python train.py --norm="layernorm" --attn_scale=0.125 --tie_embeddings=false --init="uniform" --lr=0.00135 --beta2=0.98 --weight_decay=0.056 --lr_head=0.006 --decay_shape="linear" --final_lr_fraction=0.0 --doc_mask=false --train_tokens=492100000
Each number is 500 + 40 x the weight over its row's rms, rounded and kept within 0 to 999. Layers, rows and columns count from 0. Numbers have three digits each. The size before them is the row's rms in percent of the matrix's.

# layer 3 MLP up, 1024x256, rms 0.0148, rows 383-793, columns 224-255
096:574527464526542483566530520493428501530468570498600483484488488509570520539468531504417408524477
109:500424498568500576548491518504532532494492474474594435545464501504461470475506494516546514487469
103:490553414483500447490519438577443585447513521494531545427493585507491561513555566491508449515520
092:606501537501502492526614478446520551481483480550519408464553448508545521472499441550510495495548
095:558569490495502538521513502533550481474465526473506485489511487506481489524474546496537468561566
096:515465467504490404535482504514528495580531545540524472496551478501519600548520560475555533395498
102:507495484477503537504433469480518472588436516506427502530498503495491513461514503498392491525586
105:465587496488463510527517455455497473460539540527521543495487510487536473547463481505452474556524
099:475537546440516529586510465481427476471505475553476477496501525501552502438489504479493519371538
098:508453567496536546520408540468484475563507483488433473571483557490543531511596499495468454617487
092:463485545468529493502496487490544552531490510536420511482518489486509529441567466549436547528540
098:527477537460514465505524523467501475480519490491522430514513530503516630504599546469495461562552
103:541515455537532466511510462477453482550491531552521460494484515508462452509526544531500424442461
095:506518511496464462534500490504479496480539441511485501450525422497463558587437487461418440499491
101:522509450567478489488512534480392493532474511515470479505473501501479452544457544492504467485489
105:505526506544486537563440527526450532544465552491461578534521525497492496580436474440505501542514
106:541434556533567440540455456447501508579511510453506560513520479503468463497474572499460454565571
112:559505447479542438453553495425451499535567503478510542457516495495541519493488507458448438432464
090:483510449495477546397459473436531480547538503512526545548485471500532392527446510525578519488444
089:423473469483543441468489532560432528466471485531495422460483514494499426455440550529472492499449
103:543585500467545467501452504516429499558471533485431573464479467498525501583503566528496501499547
101:423460462467495515461489537469560458494575478473518435550496517491485573580527528469524535496431
101:466507473607452470554548551471400487458497555451493536448485507494473530587477463478497515514442
094:415436550589525449499515488550482553489536477506444564508499480498447456525521484537477581530563
100:524501517597508465508412482499491481480523499505386498479496537506486516490402487457468540480454
097:549521521508472525507547563495567465524421554531480547512469459496481448523521532458424540558575
104:531460446499516497605548508510573482557528498503514540466518494492522482593525509481552493508508
101:456569482525463414430491489489542532476525544546551567471447467492517488545459507544445519496544
086:512580462425546580482547513466544491392460458509533495485464474498527518434492511521509531488553
098:450450497535471571544539487445553470529522521501585490513481525501568507464519548477512490469533
088:506536498427547471539472543535515430546532514540491516485486488480495539432469550499436468568433
114:543538505441514369520557475470476449467559477512510509474504454504552566501510566541469474498490
102:463479475516542467536510494512449503535558558459441536513515478484501455489437500494448490480543
091:558462545546499508509462509571413501471495508543426498481535506502520483462534530459475478486517
090:536518540507476523542528501483452507508526410480474485444484557489524552537495468469473456562416
099:512490447511456548521550472534498499621529459487541519474502503501579458546409537438494472485572
145:523441509433484500525529529415505510507431533545538421524504567496456448434452414524495417518447
103:577489468384530517550462471424554493546486498523454440522518482505484541520565514466559455465573
103:458450460517505456554499486518541534472495487550508486487500479502535568491558509528529467408453
098:500528370442486547461565486435493493469452508561440516522515488490534479487520474490517520503539
092:507499447524531570548563521561492467485468537498510486533482520498536561517624515560565544605505
108:450445551526519456380413489444552480514549508402485526456516471501490500543472525578479528421483
096:469503544565582491581518462535453479413537585532513448513519441508548542499504520520471470539492
099:564539504503484476473524484510517543530494469500502535483489494499439472530493519506523427596562
095:499501463526513475504579464476547465499512531515488533516459472505517525486580490548551406528567
101:460572475491540477549457530418456511536548510497495462532478524493488596438511545545464505545516
097:464472450518530469571448541529424529533535506456493408519519523509444471526484510544451466534437
093:480539469462449453483577536544513488462498531502499538489511520485455538449472469541391591535471
101:552525532513495503580493498539473485548414470511470485466501448507530510620548491443473457511518
100:459488498529588443510497510477526497501473571416470529570469496495527549481525503513559517522600
096:496491498485508552547575507481494457475517476462594437472511511488505515476492454478524440541527
104:547523503504535487453505507538478522478559512538503491450497472493524461447365502486507497468502
093:410467531431504544449571507496524506478479554519498536525485532493485578471518513530512518523533
095:574449544528510520545472484444538471489548488446541501531540484492487449382476555558544486534544
095:479497458514548613483528487584548471527511451601436444482523525490532525486492478572430502528446
115:483516487515526554571546467510451480488431494474545560493514500498550531509529470431476539474489
099:565520494519541535575530501518528568486503512573523481491544479501520454567533491534531454548461
108:536485396550444502527474516579474442505506508452517506407499513495524466473466534466466465535394
095:534537502518495476491479483573495470537497521491480485514494468505506435491486501560521460630493
095:458527504475468459463464497553523511532541468543537493474485499505526488437462522554377542457474
093:538409534473566547517487501518584548567446513468527457533463519508583538534548555558472509459511
101:541490555588484502513527491463462503448469459553458549471454474498525474529539428482499536428464
100:551603456392514536449528476438511467474446540561482486533503443498438517457495508496454453439457
103:452471462550510465476432500469454501516496544493448476544455513491509406557431389554371466509385
102:546507517464549457506478490496481538639488473499493499477496548495475441472482486525448483558527
114:483494464538543491489483474483442509436553442517470465505476497489491520606583456560534513450497
102:640515506401517562472425523496559467588458410453441505508539502496416497490516531445555464562580
108:507530504478488564462594516486496548473465507558526445506500496495555517549487520475432415524445
100:503464463532497486516429514550518509518515490484533540452521494510542547473532519521420470474424
108:522452531514479541501470512511489508425491517528516442516514492501481505422505407535459494516515
093:505574524484586547538538480530522470498463509574474502452505540499573536465542507485458483517470
106:444437527474474478469526504567508524437583500508469467474517533499487536484573520542555511458495
103:440520445454519514504481491468430496434506533546552440480482513502498526437568498558447495495517
094:523416547596517442498436505520490501550461526458511529517482482497515457522469469520398448627507
099:535500510463571543391480516437620455506513532509511481533507520507505482437461476467534463529584
103:430450454542489493518553489585476540387537551534513492500481531493494529499470453469467501555449
096:515511446474532503480448496469528481563509489415456520482523532506522472457465507560431563555441
107:509481467579511506491503492442486466511510541572620525428485460484416486457484495408444405501513
108:421468525490436536445531490443514501459531501465496518548501496500530468552526494443494541524393
095:520516468506535483534563558496521530490535504503554532560507516498465524563548483497572476414562
094:527482436471531514507523446491509531504518452535528525469499499493558497383512571565393504451464
086:455508449562559483550493475473446493504556528477436457493506460507521518560540560488531475495526
091:521529456505510489461494525507545519512474452528525495443482522493539489544446533523477479418522
084:527485497515468513577442418535490452516516527468479519485494451500505503629563457543480459507559
098:446507467488541446494507495521467495537523560454498422448498485503514446499520561544449487550471
097:434408464550487542537548483520555508473560480437545493498477504495541505516511459552483532496533
091:493544494560541530573458504455516514536493494476537510462514518494505472528468488522429485485492
100:543472541478460543482523532498525473530539436459520492431525457494544475534554479519466478471475
094:512466528471457544435486499434542449578514506467532530507489473493544434493545480482512493570505
093:488455559424479560494503489501515519562544512504491482525510510504536514454460576526499515466613
099:454507548493433468525520480465505487544489538504575494538510520492487495446460437458419446443516
142:541553442487476570437535533532427481455503471542536436533525457502552492509508475494576497381475
099:447509544456517520440458532476527463520400522546468524573471478493469468454583499520505476531554
099:440496507486515511548558522540465516548511496460580466458496535498526485488457483505468501525489
094:438462471466493485503548477494474483528514528563453530525498519503493604470560519515540505490516
098:469466493514527547477492521514538516567428547489392562545504576484494443498495518449445504557541
087:430473543495516488553423438457511479557486511498472472543482473503542514575541504517516503468504
103:502454505589551450478539571522424515546485510467488541579512512492493489545480423543472461542492
093:537431450523518518607555528449490555613503492473635464521534482492527524568525489509525501479476
100:478542510569516403536545455546415486553494545514480549522471460492495498453528500543476460504517
107:515497511394501491486536456478494529600449513441480536537520506509441529509533564486490482514537
104:467490428487476472475576526442542475484499492520548477506483520497473532482554506515560493521452
100:470527442479490482548400523562544510531455527498470530496520544497569461504530493470465439534555
095:527527525461431488508514480445413506459539507490479521471491474506408530493509527516544507504458
114:505481510501518452584573476456533493451568496537486472421503508508544561449517558477544440596502
099:460484477543483554488561477536537479432482494486486524494519509499477533437500521464504500547430
095:509496431456525501490478474530496509476506435533399491482508473504520536571543469469477539522417
092:512500493537524447497467477468531476465554510479499561497487465498437474472544466509479400582476
153:485495559539508493565461513525476528421534428495546424460487566506493459460549465499505465508548
101:504543501412477489497510519532519495466478483508507488439515471500568542544349497570480551511441
104:527481459447388541584553492497501437519509519499564467541486539496512486525521462437524500531521
107:524480525516536522506493541517502470602406519485418571531465489500513434507553503541464487557546
097:462542483455523472498436527513520501475538546531467496456517510505503513490456558465474489570539
096:444471519478507504573513518509482489445530587500498445554560500501506538486468495462576475569506
094:544464568511521458523456510451527492554540509548516550529490439496517515541555500443511485495536
101:502430529576488527527485549456552489563457518450594482547510470506467444582500538470486484617456
101:534487559520480499539483541550511538498427463447567487540495518506524501550515505467543494582517
100:538478517507456488476458549548450548508568416429471464484531522489493462547446533486527473452451
113:517526546521560495524483475493457484382495546482529482473517490500481588481477498493571478569533
091:458542528495476545494475488465498463480475530542472521551496480511506516573507484440522525550506
092:455534429504546473505520460520478469508494512578483471549489444500468513537532529501481502428444
108:524456549513527479528495501460526464469500496533507546488525491502527614400517498481479553477473
098:435519463480470519471459540495520487499486484528442497575491540505518519482552549418527512525512
094:519418475501551524412492447536539501523531491488504527521492453499487530524458424470549518425375
095:499529482456459488479473505481553477591510468477512496501509525494484532528520532532515484571525
107:470533513454509494449518509512575549496457469533471454542474484503480495474476499480527573476501
100:556495467533447477459479510531537473564461513537546610473454496499473496507485486495488470452423
104:483524457482473542447509488554477518501492511554533561532473501503507386517491449458538480431445
132:517553469457512520459478498452424465484520492444516491521563482495506514460494557541564567469481
101:509538461447522456503576503402451540597528529461461507500477542490573472527536530532444483575490
092:460549517464502520467472519544463542494493589510392523492511539489540486507456491487479509445508
090:454509542453490480416478454522487514565505482564532444534474487507495538464494567537518514472475
102:413539448445482570453606516462453460466561473494492538496515503502524436513460425521489566427463
095:522517623447515483457497544471526543521569459419553513499493541504493433537469554506510493624546
095:565502490573465410506512508535442492507490482569503470466471465491484528484456434541353467557450
095:422456561445516563543463517404461460516444509480477520541536504501508527451521483498599497478556
105:533558521541517515484509542463491539510459513566503433508488466489453508585478516442486548488496
098:562533443505500413543488517569438525509514487463538552450504503496531607466493478496544476501434
114:507543476565458495569468561561413475468537497489472539438506495494482502574450461476507510597560
117:504473511548494529418394538451500466569521465531517504492493499492474502565519507475485546561503
094:422491497542479455461497480486522480534525542477521557561444538486405378539476507497501539594460
095:426485500545487567540503457550518519496538483472443535485502531491518381561426477524437475441548
098:569464515518454473502501517536544503602523474492547447513544496492465598490470478462531471435426
089:472455521492480501561452505565530523478510536476429534471547494493521498486526445529470538435567
094:499540542467450500511535444507488467504478474532478436530510485506542501542535559518480495471540
101:485506456552554501473530541465491481476565518476498470554492502497484589536515518436531545494458
093:512545490425500426459497498493498522438539510505428538474512482502519456543403542481545603447455
097:496522495514511438570458468515468493533471528498482501472511491519458509511508411479474448565457
095:545508460500487492455483444512521541516544419490475499456523495494525468426455498452493485474559
094:543533529477470521486518517512501470448519529494532498481488518511506456545520481424513516444501
101:545545489416540459528515493451489508483522431481461422464532483507517510578587557510483550533471
114:445467527526513501409544521476575475538475472476498557509468523487482492419579476552505467510509
097:525435471543472533490577485516509502505449497556359526488484511497476537545466473478562429506515
106:512459458541485531547496561497484413562493483490462519461480468487536475574588449550472503488588
093:446501570545534383478499488471476518525579468448550465528498498513498453540462438560424530442470
109:552484477449467537371536508456610469555445503446506531532463484484496460459423525511452524559465
091:474475501467490457457450501464519504515520552450411495501499453491488547526510480537452552501532
098:445446543563534472446426523484484536483529533575507547463483581498483507511554493502497487494512
100:413555514553487526544574481549409505390506506529527474501471514506559446483511342528547461521459
095:457482529532461502497461507550488476568518503566458588477512560492471524472497414483509488464491
092:500536493520556439547463511526449502520504527404580475438499494499516439458471500500454514504467
100:458515500425428511554483521434482519474538456552454412539514521503466602506553488474532504534560
101:532491555479501478529585491531510518497539433527561467485497477492547478500504517581506490462498
100:494463517526460524444542523523537520464574533546573543488520498495415504444509494573467461574497
099:488529534560473539532497520500449499491494514486553511470492548500501401497475444509475487564470
102:560456544566455439558492521509426487558549510566490594429511473494529550529520552469467509584521
105:510511524556502537525438501471508482539498440454593494512491504506525508536534533464608496531485
100:531520474521536456560424491480486486543506534479483472490497475504518522503483476516417516494525
096:592547453477474545559540502469456490464484475514496438480512459507488529477493464495492499463471
097:502524514534495448558540486448506517541514517478543464528526525504560578502518493520451460540493
103:504433595508495481453470506534526494428531505475576504507525473490414429418499476558510457547467
102:545467525486499493539480512516563526517558530446592406576507476514500571489451528497495501525473
091:552475477555482504481477478533452485481488560413515481564509502507476492431554498517506434509535
107:500455531459522437517406492505496510454541540458494403528520509506498565514559528493444508490481
088:484464509496516492552439512476441535540507486507463457463510529494538494530476450562486468545457
105:506479520446564504486433500497425497539507485536521522516537477510508497506502444413569480469470
105:543479480497534427582418484533564494547561472513470513404528495502479458525508558469433398541554
106:569507522573509592513500450615489498516437520508470498501509464500468415544522466527484451549510
095:530488518532486510420409461436446449515505517478488463512485544495518547530476522520485506517457
101:484448503494495477554507471499524492582524482479556443543507459498502567453547528601478589487425
092:473539471425434491507465472501503525492525520440495518524533507502496512424431513546456548450484
098:528465485519479459513483539555515527486521503486497485509479538500529514468519504536496489420530
091:510526452426507517497442525543524534531445504431499468555469482489456494484425480487433552538493
099:457456479556551438499476490575543506536558558481502427488505537506557579482480536514461498556497
104:492469504539555496458494522539523423471487461480454503429519471505471482438461506476532423504448
097:444463520441581527437467483478534461514490475559414507473517519502504418457496493518499550448534
099:533521401518539469465529476564468469467539514543436495432542542494494489490521477506460511497446
100:470507502541467434486519536557512545451503503547553512484485489490518523468444554525439541564427
108:500528480536518475519474478537466484546489525540446443453498420504547478546482513521429466417511
096:480541431567442446498581509496539539505509503552519490499472533493591529501450508499517438488533
100:508473494511495541435501483453498539542513583519534602536472507499472451532486456549488470448512
089:437468543477529511462592512567412519443545503555532502471483520498486523527522430454536552531493
103:432520418578473450540544490575494502459486495537426538481494500507508539544520527437461498527480
100:526490574565512572503458518583502516448440465535425533504493464507528511543535475480457488546500
103:494496507506584461417501555580537531498537501425496486481482517515478411518422499542564458514501
161:491594445442506565458526514465433476458507522510501435556514466500547480482462529532525514527454
098:552515504529516460523504518492495501496556482501509539462507518497495572421465551473518519506468
105:516541552431390523444464484475542516493508431474484525479495494508509446521477516529486513518574
088:550482502515484435515441533547566566543512484471531448532513533518416506577463537452464502535456
109:484556508492575420505483474454471528547588566500565518518490520513496504533463550482483481499515
132:540462415484481435580551476453544488553448540547447449562507545487559477524501431502433422469527
105:485481533474509483415455504499512562541557429502502417526523533503514479542520527493478511483564
092:553509490443536530508413488463572456554427549503483536521492440494478505524552560491411473489425
112:477477482535474450497457463501474543483465561518487465520512507503447504509484476493410500574502
096:427506529463486519508553521547508525476488492427557485542505524508498483506457454530543501544465
094:450517469517505504509495465536509501447558468479473505449477513502579460544541474490547529417505
094:509474473444481526546531505542500487480509506575450521462496508491499527492558490443524572540498
086:476505551549451488475484504552462540465503552502531556558492530511553420571520488461576525466548
096:535449554463506498440470444458480532471498489517531478541484450503494491481540503543559504492513
095:472459598473551473434504446512508471564386449557464515466505504498495532496540497538418495543525
097:520458533490484479547501479449469512535553462491480511498520478499448551506454519550429572453532
101:562518506514494493442550504506503518494486543526555553488506474506525553445474485570483486458470
102:556513483479451543456483531479434488546536493495540569457473556495451497475445492487440433511497
107:482521460544476575404565456535418503432477509531521492513492474493518541454513473578474507417528
096:554510613482524544530503523548482490554469433487459482461500516508493477505512566478493462564480
116:561470522523561494450499490455480520505511500503572504517513432500491492491546484453544563489445
091:517531504551531515577508529585487508417441531478543569428509504503475514538527475398509516529563
095:497463495489470490454468508553501497539552487561424473476468516493487518583524563513475464476504
098:473519571425491477447551488495504484434519500496479502516535459501474481393499511518458488493441
097:431535520442464520485510479403447525491554493482491443528492500495516519466507495520487518475493
098:455493484549516470495609491478474531392472531558503493490530451503522465502473494530461513449425
091:522448553529472499477512489470540518483548520469560506453517528483517542488443491557393512577514
088:456504518522480501483552465530513500534506557450454514495496541510528485468503502474540461505475
109:475537512459457448489511514443499520539520623484482633536486481494445525490459515484465545590605
102:461497507497511575513490446493513492495522441532447426445490496503555483448526562504543577451479
099:463447483465557493482553473513557476467483557536441495503499475508503515480555571555523552456535
101:491474545484434528436515503437443533467443512443526502518521518510481463452425472415498576482498
104:488540471544438486565509493440494472530494470482560508471492472491530463522467547475483495460482
102:508533486484481567512559524530534459398440560466570549457487492496536540434533504504458537535467
109:457524504494429448459492482439446498444583550478523524564479502503509529471582499546486513532490
108:480479558561459544488491528500484436519424467482480560510522502491527453428450482523526533441472
100:457523449543378471558494522522492507478522489567532479449518508495500489562468474456423513534452
098:495530491547465487526491453435488564539475507536469481506532482501450572492534536484536530523528
102:499517465560505467528533563493501568423504476559522464512500477512492454577555440489534514562476
094:490522490575489509500505482517496475561523561487520554488477497496569450569433492481449414477487
089:458535452577479551538455508547496539371492507497529490514484528494538493499577503471557447499549
100:469458532557495516513528482471513513484556541520517517433492492502485449565462517469532431504511
095:547543511518508519592582466474448496445489510521548445454517461499526518460404548462421480540511
085:456479447508485498452493534459521473565520525440544535566522466486515506537484512517512552492492
108:487493490481556485532522511499515528542504457470546456505472509509511385546545549534452535556490
102:523499448530490510513526506500468457476459571475523485552481466504512466573494439427418494523423
110:577542503428480521524520504502515481502517473527464541513496468493511485507501511479482501399514
095:496418514523451520531561467460537531488470492506495518509498507501506444502499436529481476516519
105:509468535420538448480449461479503516567522518501455434531522475501491521448481586535454514439534
099:461446434485469465543499520404560526578490462448511519501503538493491558534546507435469497536544
100:479521537534528540515465516467497464534518502494541538470453462494563486519464466502490526483487
100:476518525403490442466483515547464521521471473518415481515513503496523510533508543559423502505484
093:506420583521501398545504521481478516532558445474489457495480522496500608484517509459468500546502
105:603548518505514505480525461639495495573430501496497477456507466505515513479468438513497454478516
102:519435538474492514524505495546492491524551557483512466504498481504492555500531515516461477496564
098:447506516506539400457453476534497490501519530517417482430495526509420607467464540406438452441473
103:479498496416514491498464503466565463490498529537523511554485512508482493497514528541487458545484
106:441497495523555442570556478496481460484553540441551408533511440499512496505448542549473533426459
097:470514542569478517505557526485492511480503510450555564468419497500473421585460453511484511529473
106:457503411532481564529512526488405508490444524518474528452508554492525467472411507474452516567471
106:553554523546528486544458505479350531509519520461484519536523487503505578480500467468506561543503
095:574547445491491575500567507529562481458476477556518529436495521508513484550482464505517497472481
093:463525467471549477513441452505450554492532521563504478472469519497476485440465559530351529445488
099:501494430495524482460521513510481504436532523464573454506473511493511509371471515515469467531537
111:513555484451465446566544486515486499456480538455535522510551495506552477555444472456565469472430
110:485462494484552446584550507576519510542470501558462484456497491500508488456440564533436483504461
103:422489416480536508504543486442558471449516550485489577535500548498482541430494535448541501565504
104:480458458535456472498535551603548450481503488526505541450513465502526452501450477431465485488389
107:619535488510517494451493502456470486516506454544442512492541457490451529452454529496450500540496
091:561557516440446547530618514509553479464463434582498501462527448510517485498527466524510498422530
108:505537481453534559429499502528565492446445473511472503524484523497505461503537462564546535513497
090:564541443465540519554488499446427527492529509524609492435507472506505513461489558482449462503529
105:519465537528573495490471549482539541476495495553520507510539513511456464420505468477571504485506
094:560529467458525518543507487475406489432496508579537401531533504500536575473532493473500468372474
096:544494502403564469447429497573518476447490484422490450421493518500558450479504506548414521524521
100:484491521478489533471505518525523453600464537468449539558513482492461493497489473485484515469505
097:451566527506515501544488528485493494478514527511475487487475544509469484563450453498471509538514
102:473470516562494536491545474436522473549545522510516499474477513501519492547462525495477435490481
091:486472549490491501480422524428517514500467471518466443549490508500516532498541454553524466472547
092:504514485489481532378472494560441495536535486544529509483506531506443439444435504432480493451388
095:525483461496521452432484478601559454544481544478592513469504452502524553458478516532409463493371
086:469543470580495557484501518497449518399538466489454457477485464506509471547512450521519485557491
092:500476467508446456564513555489526462560537526461585512492508489503517593444435516402482385561486
103:519534463521519455505501469537498453440516466496537446459500472505505551489412532424493497388432
103:510477483538501484531571490492474475538467526565532503466518507496452533492498458445438439542504
092:467544491473475515497532485563465531510492498489439485500488512518574546503478483448473520527467
103:474504521550431494485513532477471502453473478479465533552473481501475496458501495505513560610564
094:525485494494459482507528467466526581564535468499611544562506552492519507479566505517453509494594
100:450457480470469507530524459618456515453527569626445512524514467507498566418501499525438548511454
095:528509492486493424518469511490471490529449510505477416505480479505475508556581550467493432631511
099:513545547447511479453548474442515477582523460436482523503514484501536551546531590486455492523548
093:507538556449481479488495465445520484554498491475518504479530499505469493513529517507500523416491
094:525455526454532417399505458552495532496519496507453535469526484502503512438452496541418550408529
103:453391493594564490595535491466440540470516557516482489539479519504477533420575421508494466587485
095:493466468480490531472534574452495537560499449389559506531496570495547516536459487490509543528500
109:519455441549470603419523492553470496512515472499470466520522518503552521508496455488488500496426
114:534491530525488561539467493509430482529503522500456480531523494504467523563563426507530413518533
094:461492469490453562499490504461525471509481444447534472498474518497508461598529496493481505453527
093:490374524466496556452478527548513517499481527413548539544496525505519443523587539527534531443511
096:530512530511513497477493504519517564552502440541449524530486513504459596545487500498553429424578
099:554472561573477431559476563487494504558486495454547531548499488499455550588540449477549502497574
094:454463511478506510532491486421511503496463446483426508536502550494497543495520580519539556494567
097:568507506515525485519484479502481526492559459501468513485532486499475548557542512543483465539486
107:421478443429448446519491522431489474483558514490495469561493526485498565482567501520516540405433
105:520472510532510469501416469531430508560501549499495480429521507498550444494498498532434454543479
101:512532498511509443509457553450421489568522512471535469509516440494435504518451453561462473538462
136:524498447500445543551528530491527495548510466514448515528503532501510501526545478473514462620506
093:484536464534467435547487480490421513469532477544487525507494568491517529537574508504499519433539
102:550429494526485546514472510522579507550500496408553525480512547493550480496483464446475486536576
101:451516492427565471473467468455524527579501466501458444494476485507504534557526485504472522438514
088:431550558505509429473490484544480520500455501571438510507532506500459574439479485480551511546494
089:441436491540552514468482446528481488583563498477473555527476509508496491553546495512527472458537
097:575510486500574461532465444490471545557525427435496446498500493508505452543497490583518447499472
101:433550509462539466475541475481440537445532442534398424518515480506462535452569550557504575513474
100:480504458490412449480505553532478466464528496510548474486486502505481574482481517547501515590435
091:545523504415516509479535562519542489495522382431477522510526491502475479535531514505630497416598
103:566490472407495487441518495480477523538521494505485544431503516499496399533447493558455507454512
103:526520467463543492581484504485482492516538447528467480441515513504565558543514531464472529499515
091:506471468500429522425515458483556501395511531572577576449491461505499456471504456417494508508487
093:469481533528539503461525499568513445503491468407453541480524484503514408510486453553444489543547
091:464478486552499487400460509571511449560527541396577560453469491500489518495446470408418426568481
119:489482486524488517481531494463477529572472495519441534546459530495514470519466478415444496517459
089:513412528604473455506483475462513471547530493410509528573529538498505519529559493438531482519543
097:468499513482440494533580527474471481421581474401533479508460462492509521486472497484485573479473
095:514466460504493537536487483495471459554521458446493537486491568489550484432523540452503521462493
091:538484400557477474505556510600525499401465505478530498488525511504496528475446479495489499494496
104:518508532479507504517482532448427479468505488482427522562512505502456433460526496478544467565480
109:554462583447468476411483486529484510557427497531485488532488511501483389529511475563478489486540
096:444518488464444413494447476445462506443569501534482443492495496498490500442518514531518554590476
090:613458564434483459514493493431459538496510474467483486437531457509504513507540440505497518441506
102:578520416411582511493405527440486498562479495491463457483509488500528550575492547493460547461512
091:510515490429438506456494519474502548510561532447501511496512545510503448502380551482533578533509
094:519482482525519449498500476531508501495509522498373480498533505492521585464510534457434560500527
113:489579573456475547492552528480558450553472446482443556542471510482540430601433585480504515582506
098:412456499565580511500482479541589502461472563520569506552441494500480490466573516527569504567519
097:446493524521444511488510505575487503425566531483465490499506515511455504480428487518449516527455
099:487550503494579501499521531528562487465495556548532493489505443503601465611465514513522462518510
101:525561487471490544546539514438450495528484473434384492464536547495510465612514519510483461641519
100:477480465556504488462530459508525483581497504536558536417476516491496445516495524499525484440503
092:473444509488515430525496502564503501535567491478476475435555488503433570470484480516480516528446
100:538523485450552514482454440466475526484529440585486494459510472500509454466538524610489490440530
095:461487521507546547580447502472538477468450603470510536551471475493534483489498532478439495459464
106:491494484508504525526539473460536483472536463449471453531471546486551465516507462526474446475500
100:529534512544527514513489469456469514524462496432426463500508516500444442510459533486533449535482
105:564550524515512534525504490527463548489455491581484462495503551506497484561504497532442428511448
093:435497556501499438480553491412442498518504472535435483617482438497508530512508515506495568467494
097:554630508508453480442491464485536483484462479511522436495484494507456483548464505456503505534520
099:461513560462560511513542499497503526468467516465506501587513484503493436476460524540561461454530
099:460548449508467537514504478461400572472388525543493501513518544508519486499485446462431532457507
086:493470451545470541468566540516507536495512487494562518482505516490479422477494426522490473417496
103:496515516369478476414473505474518453564514474401541460567496548500446464521456522479518527487489
096:475490425454519513512486513469466491442550460532568453440508505498516574493495483510474568523504
097:457486491546487496588515424467489496497494533523415497502502473497489571504523467490502466482560
104:501536490453536562405479538487547441507479455536392525492497480496505466497472541532562536517559
111:435446516535502478490446507544487488417562488499545455492529483513467530417545538439553503500501
100:447461599496462562566551543448451517493484503419525488584473495494524533549549515459534476513576
102:476450553494436520494471501511538511474526552579474569549479487499463550530531490493521496443552
094:550471488457517499597552501491515475513472509455533424432570484499536558529489518493462425549471
108:507589558501531503522509501464413509503515523460522515516505501499520524506449501466480489444466
106:495482535546482515554514468593496483447502481527430515487522521497565523547520453475471514461532
102:454571551470480547471471477414484499493563524557533513536510496499452549445425496454510507417548
095:471503465468499479548466525468475511456511504568474433436479466495558628517500473488489530466473
102:499474449348524505456502460466597534472478478518493458451539510503502521417501555542506538563475
094:487506437498510536437509541481462478508473474428450475504493529499497471579526491423491497510538
092:477493532489483477447482471432507480506517482497516470556489457504518519496497525495493482405524
106:487439613498534483476541427520617487515536472500494477470515501507564539492486585468537474422508
104:468460491460425459493459543494514486612559556478442526491493500494459525566419502479479411527493
111:504513494458473471474541507463404495533520481541539557431481455502479459530488492464442475444488
097:553457555519565441484489477499488542573470523455466483513503443497483489503497567450462438501489
107:449497573509506454471504514479480512427533476492406487511482492509486493519526464577472560472545
108:508500518426569426464512443464551524519548500484449578498516482510522518506467597477472501442486
091:430482460494518533532535525492494471438593477582507416495513528507443573435553538512531509490474
094:519481541514504486493539436561581532473508443524499490428555502507493514466450530521585505394490
098:497458504458466483526543496539479495555587482484552451523518500493489459476511499511528462445524
110:457443461546530525593459494521463508526427503483501497495465482487503493511477516523450467499447
108:520441501480496555542549503467473482533485536451505500589538493500578495507518445490538432508464
091:545506481444561487512545500475535471419515494504439504425501460504526571521506532506507532471575
092:403447553420448433468473525475451526545558474544508564545476515494468564450475493474493554526490
093:548522588514557522491496480466509464491513519514498547479501445508491434542474455559512487520480
096:521505482474489559561481497502542489386498489461462464471532458495497527522487423545416467443479
100:562497495504575488498516494501580509629544448489489525468526477495511456554466567507470424522511
106:495495505587503408489474460447429509624539553491469552430503491506430484500462517474467397522459
093:523553469441470499562481476498518497493420506511478416503516483497537567527484483503507478591435
102:515472506488510528547503477456496511542477523503459483570479491494498472564477451460443447479484
104:408495510505511486433515531477611523478511530454511462528507494504490467522479515494470543458482
099:552448500537467457478547545531500500569470510427554541464456444496514432624503460500490487454523
096:559489486573567506544495503493560510561530456458496457466485474510499485514594543513469447573451
101:525495522602514496507572572556460527402463468509519405488503518509502476511488452474635468542465
093:473504504618552479471509501522467480506526538479473551392515539493488526463451505431478458546582
099:494499425506481478495470475482480536468484513496575517525498438507460506450493508512557543482503
090:461572415502516493443523472520509504484518487498501424480509476508445559516472530507453513509419
100:423500426484492552552566494550544458489468513541496457494504504494515524423519474446468471488398
148:489584480437482513445514526553434454438538531480466506497538495500481420505433532480544526509380
094:519485514432477501513478503472504481508490507576485520455524546490515501491477445464515488441476
105:446391559512506490552542482456494500434497558515544458488492477511536534490584424454561477488515
100:529501471565500498532463488510467535520486538489518568486476457500463461526423595436462478504415
095:432482527572546496416452504470552512502535507507446577539509527504494496549552474442501531429546
093:530502548522506506409502473525515516506485493497507484464516522506518547537452495477542451543471
104:436521493573501505513483551457487493479546458453445468510502516483551504579435475487476517513486
097:460523502520524537504508526454513456502467505500465497526490508500481424494538550468549555454542
107:506451533484535595481517526575460489506442500515500445536516497505483484499546427549477510462460
118:437491581582459558529576536571496494457473459559583485505472530496480440575501422529550507502483
095:478507464504485503557491472434485459499512466525420484500537487497502539574467487513497472495496
097:494508496527503531483422498476450504427500577504452572486482487496478429524474541409526413430524
084:534545485478537521475429472453505508497483510569458499474504473498508528535531515482444526611429
104:524482440569495545506509537536488485561468482513446553580493519484523473490510465502472535560498
103:472476480516555591501441527450501517544468529478514594563485516498467467453546438545457556498514
105:536481496588591480542503467441540548411484543536474457485544473495544499494576498552449494538520
103:448533526408526461579535476470420489474551503506535447528502504508471493577557461527530498534576
095:561478513452553465538510479449515478500464567559491541481493492505543504568524444443521474513521
102:493520528530470507517464495451492500602454514472617517561485543500529468524538496508511504487505
100:533546524508530595511512522506502512400422465557523485508518486500519531517567430531513527492447
101:487518484530546511527557491551477422447510519536515537529523482500500454459460437506484462500537
103:475549491516526437519533482541457486565520534505511468473539433506490522458476531551473503430465
097:537486499487519534553438495530471549502535481552597421482503523509518464484460519457469513483419
101:527523427483485518491455485431498434479472552517510452533527483507465567533477568507487514547470